python train.py --d_model=384 --activation="squared_relu" --bias="all" --init_std_o=0.0159 --init_std_down=0.0 --train_tokens=536500000
Each number is 500 + 50 x the weight over its row's rms, rounded and kept within 0 to 999. Layers, rows and columns count from 0. Numbers have three digits each. The size before them is the row's rms in percent of the matrix's.

# layer 10 MLP down, 384x1536, rms 0.102, rows 0-131, columns 96-143
102:487512444538485540462479462488473487518506477590507500500502549519464503471488576507507488541547588414483536495596477403467570453467496471555461
098:429491413594558563500457499570488474619508304476535607476469477455398493499515494487519435484488408551504462447410474488439559545529498510542513
096:590619433486468567507492379533457527495522529498532422507450438551544525509495605497541524396523535508421507528493499581510504547471561517578448
094:430521487480514508545591504481489501616470407481530520471406492521391428489443526462549484500543608568592427498442413475515450526483483490509470
097:506487492460481407567484507534536513553486547526484569592507423500498493481639479478467445564462489464492426579492488541499355518600495584512493
102:524415553490471543465548510500496510463513391454556455498550475447567487503473549541569542445580408485457507473522489489516560493420548593461525
099:495539493572420461452465500456426546501448520595554409528484450519570517496542541521542460488476566375528538532483553565477456547555475501513539
110:482531539503506544519403545466450511534533474553462544525528539432461469540516563523505490493630454492500483491537554378377434468347570463480495
102:484524499411399568465488474417495490468434600494506561422421539480568507565492483481466533535530534509517568523488486441593572436529516461417397
100:444455558464562506455432512552450531473509526477464486461553525462496479550517462547473481538517547562508485490503578591487386560519557411542410
103:436459514537480491516520563534553444512440498504530508484430489402557468469474577505481506542399439513481428528555564558505561515517509522491498
098:488524541515518508498405507470456547550522425545554544547419402535486459485587343476590494520499547537519521502538436511469388523495471548522538
100:502538455555541592443500562543599430546487534505443483493609541528469528526512450425506446552502442559499573549495550462510437578476479455470594
100:487419456538511453459478409416518494544592505526532470512627542555544496482438532434530579453362475418564431517429514374515501606474450593495567
096:472534489486398460475491481435599514557526482465495414488554497481483465576492536466425515481497520488469499565546495491509475497429584528484574
099:510466430456550569381564529564588490567500501410457542548520574408501501513566392487513522557560479509492535530540390445556539393452509521441476
098:485401453370500450443419563558417428500499471560462473496618513497505500577407433534519446374536464487526514492496569571393488411524529526486521
102:492546474411490533517482428441418521495493542507568514433522552512544572521363509473478482555430492482509562488548410515518458491431564535464458
097:476495488500432462571529400466481611449490535571559405570389488503506516456484544534416517568571470432459538510575549505544511523508551480425433
101:449501550488490471453488562493552576550572416496516551514506478464521432446399478613476489485479463564356525492461503526441508542391547420525480
101:428534526500406422381511470410524455479442539492484506467486594476475484565469500371553474491542573412531475600536471527615474460512498531525442
098:541444634456465467375469532420527511541544437533542537438447521425506484520577466484410502485561454522523521495591505481335494490528504429521499
101:334546513515385514484454471508484494446478516486476548440410462490541502497499456452568523564479453482488496518535500368494524454498518375458514
102:373416506493516423504459507556534485500470411512397563574436524546528444488485488499590602459550408578528407533510536575502526460434501423455517
099:477479484514597456415451429551367444516378423547456570551488496538467482577522501524417541506505442505500520420522577572528497450454492527551501
099:500474490515471481476471510535515497459541555515426455561579517456428471484507492491528422416479462585412415478562482447489572502434497557564504
096:553492555608471538555496484488573405553511418547518455470559423526485505507459605423484537502505523476500512423427584481435473481452505370435515
100:526500458527525453518549554540543535435486492464462443438509466444488486516418463459516445432471519560510463591494513476523522341591573490464543
098:530604456500452468589549464453452540559471510456517483488512542536422450408558463452511497521516511536517611542548442444410520484572456590514458
099:453485444499611509450491440497494482432501529540531568512506489487458435526469433438406479512458557616507527504533559531501478441440509584505486
097:552444468542583493526457583468458460487582472530466505537379522559447486480462594509445441431511491405513537539518459446517494509433591475472477
102:599507475521524580492541430524523587531466553472539515598454495528474549488513517533625497533471500498463512554463491534508528494484519424464489
098:525537529580436473558484555441490447438489412519520488529502502548556472414493520634506428511523485550478495494438504454540462509539494513479425
099:437507522490547448361486533419572543453421564431394443537479457552567551454446496460492530568545546484572530585503459499551402510484449524436514
099:560465451462462621469467411466519596498423503416444515457487537524511501431516439387538493489493455473529536464526541464451524553593504523442421
100:484501446535556481453619494419508516432540365427520496437546524438514553468483561486527479545471517474571531477501537374440544441456574582408447
099:554492494540537534547475593496540550544443506479529485518534564491480464566547509366490551510449535501494451427462498520566504524557479442520450
099:580450434480453501583558531488521508575499498540518394443483389506460542463492470540477499471474544513512485428570487422481476425507470455474505
095:463504509603470433430504594453506473555541572415583642504455491566578542436535464443499488492531515514572430568392471486501473487501437493526443
096:568414486558525476545511487539455464448521512502533545501381515564559487505597496552420481471506516522404450542481537491490493519463504572461534
101:507571425522460469515523501478515428471504494550498491448501490445561547511468595601550460528540517548582531538467548456476460502510477532503499
099:529453497507605582495403505448516516453451496496578587541481459554513519496548529506464481449513484466539541586485417479463557530521518448457497
101:468489397590533554533498523466531488448499450561456575452458461479572483522451450504510488575523542472464434507467547497498409600517462498386535
100:425541491509540468466470390530476473492552498413525526460509488578488553580518535448395565489510560452530537488369522469486573536583499430519455
128:428490499433498429522520380497459548451449403471492490603491524575497467503465534495511462486470432529428506513366531599487452531462419488429480
099:589498430536491503417446506500533490455485455520507498565571568549428425504420551518464503528505466510483501489472455554500526422454476430455482
099:601492399558530483392423427487548440412511492377456554470487547538540547423461561581515440499551474567519572535447479566582442565586456474510380
099:530534461439398459530387495567487553426526515567534533412625510511585645442420560494513548566494526520533542600526561521521557593473537507436478
099:484547544530522564474476491492511520529571466610491513531543443453528570544471480638387436565531506531563474406494553497462494547433526572519533
100:498511527549541529505523590558507481413424441474503551499530421469504466543450490389511545546365451531424536557536491504491472490515455508483559
100:508528534520475508388422537526467378482440524510485507526572550435466476381429611493498496518442489572466473416504434572472416431458469507552580
100:506429382482427590454528484453472441501410546461530473528388570483429451430498572513515552519482568570515588530478500508453569499515537607469543
100:463566503498545466428472484518499559475504509443402452431498465492489549374416466472420570451471509464415539480550459560520538432670563567601453
100:552532488465507482581547535477377543453592441526536491474596551530560457517475498592468525618559558419463472509501541529508578527512459454516501
104:490466515436535524421467465480416462431511518480419486531457499513546425458568570577576505561480521435518533394433523514435457488455594473438506
103:459532542541557455473376424503456468601532513504527541489492507503465508432504512530402623544414466494465527512513477493357539444555519552434552
100:531540505457468431563525459551500438547585537484561500457503522491380513415512446492510468465495416587457442505493492505481427510433480471498569
097:534467526532492460419478643581504542569521471562482491536494412454538431528459494506500511437575539620507547423435431528516486452472547527541515
097:546509525452559494530517524510465410499561443525477503581451458511511564456439511414423461477572554508528540512527609452406493592474517440538533
101:418478570544533492489486524498535472482593477544521521373526464445433368524483486496558490528509569481544414491567531429430541524532490502509593
101:478567506537402494475553421594473462521382449473475480489536572483585474473526470573524527463522480466485557437539477578327508483498535397502443
099:408544393504465557455492463587506533522508481561460527455554389526490471560508479600477536500519460520543492528495497403377567438471507584489452
100:557423463457507569579511425437439530443552597555636442468426428550490479473490552443507600622564507579530420431437565399467465434406427529487403
098:533544582416483460403535421514533468554607477439536402360466469527508549446624477402451450444532495451487465521524542474496493466512430499543427
097:469412531482550446504410469447522500540480525520569544448423457531496520548495404483404617502457508554511630512532527550528567513586467380477495
100:530512605519455555515523445584479558514468498534454568527497655540602489472488474456531410443555493509442475424477470531457490520454406567420479
099:537486464550505527508423517662408329509534542465550522544481451391464495621412487535519552408461442513566499493553492557530474509502482504434483
099:417551468422549480541489451529539539399496556495435486498500510456566584465481572611444542403579433530448517480539550576521537453589650588528497
099:449487555408422557481451430448552358532601496519504468454560523476479536502511488475518516465560509542558452590496439552535463489513499443411479
098:472511577543504551535384509544534518410542483453418465486460533490422531475472490507463501482520475423569611385471546517448450507555472452453486
095:493567461495507512503495440549390479552487556478432499471489422560438536517528508505428468569523552518437413401571553533473483462499571443472444
099:510528576503485451443492455497456564541571423338463607404473470523551493548487537528524487560485349429526488563538517463534507422502499499481558
099:490543494543539573551453565576544463425516437484611457453589531502498528520389504499474440529441483543475488501521502475476531453466443453469544
098:447520515492582487540442520430531513497533426512466543389434433537521561455537521494508494522485537484523442518518393495483558503477547488426446
097:443431466595426409491374566552410477447487504469498552612429632471592460461579549419483487519436473471473464509523490405491592507551522568586452
101:401524461559554439444575410467523492501506489515455509359530565471516487412560505349490449528509425491569480509458585496486471468539544468472412
098:536525468385564478522516474507544507418451472448499505561418454486592471541564494540498505547493451506460508479460543490536510492497513487534491
099:465580511473427492595516411446533501476455532467532507522545497482433476422547540487444474476530513490467488485529486433496452451549462442467522
103:456435509515534524534451525555456433419476546534441516566449478487467445465465365551479525526627511525520568509389556469555555499490507496479540
098:379537494532508461522446537518488511465415512448531492496559444522606490477517562554458525570503495522485424523531472520458524515503479427586372
099:514539493396502488475478522437567447482424494493596404529544504501473458556566402512519571415519441530518555398471390434538416464492425504451424
098:541441513484484530512437469467448532494540581391515602445487473526496436544538581496492421498522524542425491495481527510469480480427504439483419
099:580535557459497423461502514472575518500346541488551455456485474463576417475476492478486467440500491492533453464466456422419519455508514548457515
096:538554463385433507575428462529468611530541555464580444482398518563456509521532470534594538504478522475595574472535460422510509582586469530510367
101:488513565365493422521509503518500483512465488477504535460499481530475496438478496597563409461460509473545493478457553429367486440536490465519485
098:517397508600473509555557531448504583515590446595365465484471544430579464466505583425457415425509511518487483499462455567480425548512573479402546
098:459504478429462515476515484446491469454459522569451547566505481513521540472525561511511549480399556529510563448482513600464568427497511684501446
098:495548443436516494498477541520569419545511495495451543494505538470438498639555491504526385585404531553484450492405405509508468450480494514540483
100:455509541602461541491574542507515559465575458481429467494525497449580507477534518454471507363453416511469526584488464583497453540489484452522421
098:545525488552471436510569433528418532486524440489525517499505596574513456529434474507521499525540430496465507443471527449521483507506478541472583
103:494406491443545527433523527601584431538500533561380440556490476501604575550543491532461574509419540498523531606560622479556440560466563579526480
100:512479593547504544547425525401467551510543451429395574530442472574530532450544455517575424446567540522458438552536561563508507462432603482550443
097:535433529466575533494550553584506531466565487458515513499555462451505397522493487543515532474599497420565501444447544414516579552518471479529518
099:582438529489413496501431499547552513515537472573477529430442553515545457483474447600549559503509499446589453391645595537553473566477507486592438
098:515496497578583535476523457471509567477558555514448399540467398493422573579524430461523450542458479534511510502584497533429480478586504528574519
103:494577534516481424401522499482505493574507435437509463475498465499482535474559486515488524496627542531440425581463510487596510544430508456408468
099:517507542437541581540447561494361534461479402447510465538539499537433470538390398427417531502466544474540541551520474385455479499432492404483476
097:494540502477446502449463542563434448439616429513398452588479543495484497538497507475524439517560538549536577485555495523511521471465413481452495
098:462517446454448470533498495554543484499441560413501625539520565591451465533512548546485497508425511508512586509482462557518512549524501597410505
101:589554413434484496508578494517516529480556506555461473480395442535433484471557432463404567519427470448520500472415520525436485441472539513530516
095:517553435479536551434528486424484411560507533550460535556570562540566501525575551591579507500445589582483540531428533470493547530508542474435510
096:400532495545557506496444657528501519438552593482477405443530511450477478497528404521477539594487557489479478390462500495526448492522506520425509
099:459498465459507438526557502520406593483526478530429565487460583487566560570498528590500485423484460508554501494470615470570472466465435555513510
100:456528500447533477529554500521528492476413533527512501486417499512435481521542559506532528586471531634506465482548579551568552493513509550510458
099:507530524550478432327464561514528512443523435496465498528589475522477540456402543380523539441497534523528462531481496533510501529525498440469539
101:486452466389414425492560460487514471498480509504486473479484519492487437587526501459452527448438603525493533562520493496547517470503546492432544
095:438559542479506459486497544651456491440588493520598425472564449444469497487535514533448382433446501485468387450480390419406564498399457409546397
100:433639575536450456485529569544547526487528526452544584510464450519505486469510438473507412524549498481433450418513491455461507494505378470490489
098:444489472430485492667505467440521474524461504443521372476579621569521419509553330548623494556489511474419485615420473555378509450487399514465584
101:495555461588457545432571475527532458387443463501464566558451538538467457493538577542552507393426467465529490523434468507436463525550397447650563
100:473483488409504424568498576432427581402504487504521461486480474426449483384456468435503424490479405619414501408467433515595466458485569478518523
101:550472475392553621529479476578452527442463475424495533555464568485443565457574599490533492488514541460494514485523490487449492501458508513441544
097:450457500490405523476407488453589524486421534507513455468522485417451390557474558398535476528493490519554503508585400529474427430385456475474456
100:470483544537492522530600494526482478603483514382524399524400515543552543544553484544539392513476515560388418542493438439420481513574540519485479
099:424534494476493510464510551493444529464363537426508598436459432490623512412530490532492596539508522504458646472509544504435447575463425476542486
099:423447609568543472462502575531607446457532476581461442428520464514543585502525505519495485597537502506516649444569555527455499523527497535516548
102:531565446364455598489401417488521510491496536503558557501512432482512419489450535559413549452440452439550528485499540529543457532501539556439442
103:477470507563576388619527472572518466475530593480479470442492581464466400537443539390527486574475479439522527453473422533465484473529603515489475
099:478562501532535495498508527530429454452569459597445485526457559582409482431467533444460511417513540526551447497575537439566423514467462540461448
143:527507502498535525505447533618580518580468471485486481468463513523427496479502500451543511551513511539566617503574557523562569509663518433517481
104:522525522404546454491518564576490461474619395464527518440364555537378590481548546502474552485462467504556421421543517565474411592351549539571533
096:533460598563517571577501512446530491504388500459467419505558481516454563425492547417572420492519514472442458569501596456456517425438564412453531
102:488498513532527529464448550529498564551570452444562433497307441459445495531520494503540506511423570460519579547558515564507494458485452467441464
098:485562453534458433437450440407534477550501554470553547479506485581403490524521555558475484586530498570617477525588543450541506498476550503447559
106:447584358374482481503452471455402580412502539442476557464475632490574578488462479468524441457484421491512421554474483479485499509544538464535419
100:485637473419481509433497564559528415393516480530487449496562621525505510550459537465562570526452486505533591477496505523509474435469533543521540
097:489537491540434539450528428534573503589463478517530481415426414587459562450485540510404469468527416558538525510500556456575521526448515458591463
099:516577574491486557457486468463477490507537569510424546504494495456431498597456526489551543456367491491501534490513501565524520501496549464559461
101:495456514530509490488503434400532504604450470505509523448482457519466438483529589465574495566519464549506505457446497438502427459480438488474485
101:536602477444458544478577537507573584563502514464477511442476514525432522510620579466498504495550564502543491385502515455488428496517575465451491
097:565553531481515383529481499409525422463534531510518607487476408471541525453512597437548532481480555482458513504553456470496435585472538500462487
099:398572604473470480558499440494529540597529513591406496610512557529484502460551500522448467493535480490517484507488585526485500566512522471476473